config = dict(
    num_hidden_layers=11,
    hidden_size=64,
    num_attention_heads=2,
    num_key_value_heads=2,
    head_dim=32,
    intermediate_size=192,
    vocab_size=2048,
    hidden_act='swiglu',
    norm='rmsnorm',
    norm_place='pre',
    norm_eps=1e-05,
    positions='rope',
    rope_theta=10000.0,
    rope_fraction=1.0,
    qk_norm=False,
    attn_scale=0.177,
    bias='none',
    tie_word_embeddings=False,
    parallel_block=False,
    init='normal',
    init_std_qkv=0.0529,
    init_std_o=0.0113,
    init_std_up=0.0529,
    init_std_down=0.00651,
    optimizer='soap_variant',
    learning_rate=0.00764,
    beta1=0.95,
    beta2=0.95,
    weight_decay=0.036,
    lr_head=0.0109,
    max_grad_norm=0.5,
    warmup_steps=200,
    schedule='wsd',
    decay_fraction=0.717,
    decay_shape='sqrt',
    final_lr_fraction=0.0,
    batch_tokens=16384,
    max_seq_len=512,
    doc_mask=True,
    train_tokens=83120000,
    max_steps=5074,
    dataset='wikipedia_en',
)
Each number is 500 + 25 x the weight over its row's rms, rounded and kept within 0 to 999. Layers, rows and columns count from 0. Numbers have three digits each. The size before them is the row's rms in percent of the matrix's.

# layer 3 MLP down (transposed), 192x64, rms 0.228, rows 174-191, columns 0-63
098:503496471491513511489478484487492545516509478479474441518516498546465510497477544479472515500473543492496491530499541526472548459519493502488455507517452478499517528516489515508502531468456487
095:503514467531478500470535462513478499522470483503504451505483569536515480542497507532506507482469503507520499529496512486477504554478504489483533531502469507451469506461497545467515502502483489
093:479533510493530487510551440471513494511583485496479515498510491459490484509555499547504517484493500515483484528513499513517541498510477551512507492491485520479499511486534463530526516477491494
094:462526522524497480471541517523518486476519471532537518454480507500507535499490500519516508492500552467503527510437469501569527473507523524549521489500501517482503458505492492492506517521494510
096:499519513468493512510481458533494483471495494494501536498542510521509535501501488469443501487505507520486487526504499481418478506516500496528512539449482478539482537512501530473454481517526525
099:488540473526482436479506487500497508475473489510478502480454511524513517543493482445506479471531515526514499497521489498484464501480474509453537487568515489478508489513537517499506518501515453
103:516541472468508491488504512496522499489470510512492506485485483452494438452489483494475481513501484518502506515512495486428504418529505496494521513462524478485487536501477477502502480479452488
093:496488477500521501548514492519531499513496552489520513491504487465493528480489521498515489461477479523485483498555556553462464497493518485483544490480493517528492534528489460465473471497482536
102:516486500460494522510513535482452480513494499498506516506509502471492508489510505486477483509465511504526510524541553531480476487486459518441455528492491476488547522523453531511532557519515500
114:511507490537523484490506489468502485485544540540489499477466501503494461482534527512476495485465514511530486509479496527515490549467508578495529487519501479536494468485461518513461524519522472
091:520529506493507478519519531466494559478479500475469506502525511424522521486502503502513466504501514426463452470497487530472530484490513465522488478521488522499469484492524490491529486504520495
106:489463484485568523461501494486456517529469500515514504487538506554492525511502484509544466475535496470538493523528543498502492446495493495487506490515488506483489485500529535456485496484462509
096:499492519531495508497494476480531525511497522527486470490502561532484502512521508495486534471524497487470494552533529502503484443507493555482571486473469468534469495498480481477494511491495486
110:498493487488486547510488489487478492475538523486524520519463455462486526475538485492504501481562509492493499476489516513479467532487459472529531551502498504513516483519508440523472491494460470
115:516498479447493499456528497484477506466564508481545500546506500511535492473493465533502490508519480499491549511506518492489527520531507458520504507471442502492505532494497508523517498476471450
106:462485513462482492491488467484513482477486478469450466561496501495497491483462467484507521486494529475511570472491490485482520515477512447482490523524538527508480477495519492503491458479485533
110:523491524512558467480500478497487496495557489465493555528525447486504563496462493505523497493498517513521492502499489453496457524506484497531537493512493504523450492538484503504473523499491505
093:522520497461513419488517491494508502494489456493499492476502525477512499514464486526514463515480482549483483502523495484465521546546523530520508527485507513503455501478464491487459520493452497
# layer 3 MLP gate, 192x64, rms 0.261, rows 175-191, columns 0-63
101:528494500468519528512495505506476454457499509517511503488476497523536465576489519523493523488441560519510482499474525521464497496495493482511507488466464546505486513537497516481506512498461485
102:499456487513489488494499490523516503471521501552484476505524539505511533505473462469449483491461507463463436501462504500476513513485473513532504474505505532475486502497498551471514511464489460
098:506457521501458478497549547478465490490509510497529484493499463518468501481559494492501485474504549496467496467526530532503493482471513492472448508507464509473462494497528536504511501521462497
097:460464509491486492471497430474532472516476499464486481485527485507471513513502476474504513455472445533454511534467500539513478498498489508521522499495541526485518497512492470535529519484488479
095:471537476520526532447499450466480473482486516455494478529472531488493511542491492490518443512540518504479470514548460505470487513522472486533520480506515509505476490518472487495481506485516487
091:492537478524512456500526516495500468481491478446520489461466522518492570503540542514493503480505511477545511503492500499546476533499524543531483468509506506518491480518479514508525531513539509
087:491504506502513471473530454460485509514470493491502496503482504506462494491510475484528484492434492486535493470505493462509488480463489524467487532552557502509538498507540533530458485502537493
100:515514469543493472482523466468487465520483485493485475519522469471544523497466463490543533512472468495515493499537505495482492505443483537500478504540528456481500480482527512466477492481538501
085:487526516501500519516489473487501482481520484514463486492486513506497484456509498514475522525476497501520530479472549523476516554503541517498536450523491542509452475513446539542465525487500510
103:509468500475502465500511487445495534493479517498515503521507475441527492495497489503481467491474494472459447531502515521503484518532494525478486448468484511538466477468514497525515512541514451
105:548478506487473473493488512537524514492531496508502527537491456451535468518490449509492516544448525510477493480518505471502553511512514466489506505483473521514472471482479468547512492508512499
086:489458557490540490479554523448505506454512524473485500475472520506476515496506509524463512464531468497491517488486509480532508463483469522474472512521499486499488494491494532543454487529491481
108:455518485480511538512518519476453499477492522530485491475496501465485477509532542509456481475478518523513531467509490484528498516456503487507525502501506478563525510542497511487455493495504438
122:504503535475501468473519449523497513465522535492488498474506496502451504512476511492518528494503491467511492476462480509539505528445502500455527492459451546504523493543513489477506515471539509
097:510507508541493447437485483486516486483483474540536513524488529497474501520500479466504472459513504513477526490468496501490520461508545518482506496514497535469487517540485470487565468481493489
105:459523496450508496489494504486485506478491500510518492521515476535495456496512509513452446440474535482486486529513515515508556457503489480448498514492490522504514457529547493510511508525479505
084:465509492485467537514484501532531488506531510490504515533546487484492537537482541493515507530519505514484491472489464515502500538458511527510495478462474543465527490550499521480487566505510489
# layer 3 MLP up, 192x64, rms 0.257, rows 175-191, columns 0-63
098:470472458505549532510501529484499500455500472522510484506535515494476526522516451557507521517547501472514477459547497469490512513496528480476465472512516480532537517496494468501487492500504473
102:524539492556525509529521504501465523477535523446502513498476467526507495477523527550521516528508514536499538511493454529511495490493523507490483462501538513474471483498515466493467485537482474
091:502519531486513515509456452477494510481473508497477517511448565496499494518500501507503522479530517518487492514430464498506474554501535524536543470485520521502510518504516495519516508472540511
094:458483504476508541473533480517487521473496511495478517519512551489496524523513506466482492457510482476426509510470501527502475503512506473457493493438510521481511550535493491507542492512479495
103:541500444525470545509499471483512459513495476552516493503513512476469457463496480537524528509484463481505516500499516527452517464491519496459485482482482504503530513506462498490468506511514544
088:445518415510534485495503513470505528479474500510502473475471500455509475503494475484495500480542469512530508509514518513471483486522486519525512488538524516497442522496470468470526527508515487
086:500511508497503488494499440468495467514461485469488530471509483473496520484477492544532490487436486497528512472499520486494503472537497494467513540522551513518509530472512478502450535535527501
093:508481475521491456492520467473476457508516485492492498488492557519517505477480507525520544502492469506515502494520468487489481533430504522483484469496507449499497520484519456480436470492497519
097:516480516499523528514519477484467507480499489531503477478465509527483474492512509531472527498482461519497525525492518551522516559535532539509512469519500525505508544503470553528467542510521479
106:543492501515554513516505516507472484503464536510499482494489479567501563538512530509485561503468482536516496498499503490528506521548531501495498504513522472476517524483513506513492526458488528
093:489515544481517461537497498507511415521550488494474533519473532535508519482503446497468466528512478484498534487519499472500507517521509522506470463529518484495487503508479475509527482518505524
090:520503506455523501526530516469510503505504522483469520448461500484453518511509514534473531503482436487495547507476473502517464495521507518519518534547459491478510509505471524524460507516513478
114:459532465495499495500467493479506520503475452472488474523458548472454460483519500448485507517470479484487495502465501546554515473505548491509488514501489512517500468499462480503529498499483489
114:472517496505538498516492525485486506513474472499482496547539503475556482527541494514490468505492517516460465506500480501501472507441508549523494516521536484465501513470512504528486457542457489
102:486523513509528470512475458522513499475498495526490507492471461520475487480486481492496496514496468456540551463514510448522513485467472483474510559517478504521458506508516495458484480469526538
106:517489524498465492505487480544502484524481497458516487507548516561522492481506521511494515463523502539507487478463561508519475500461515507498446464518525460494516470456492498510481488499531508
082:492498514548498578520463498481504507506504469531511545500514495486516470502496492478505545479485509532473498454478524526490543483527514527509491528508488524443504528479514522459473500498514467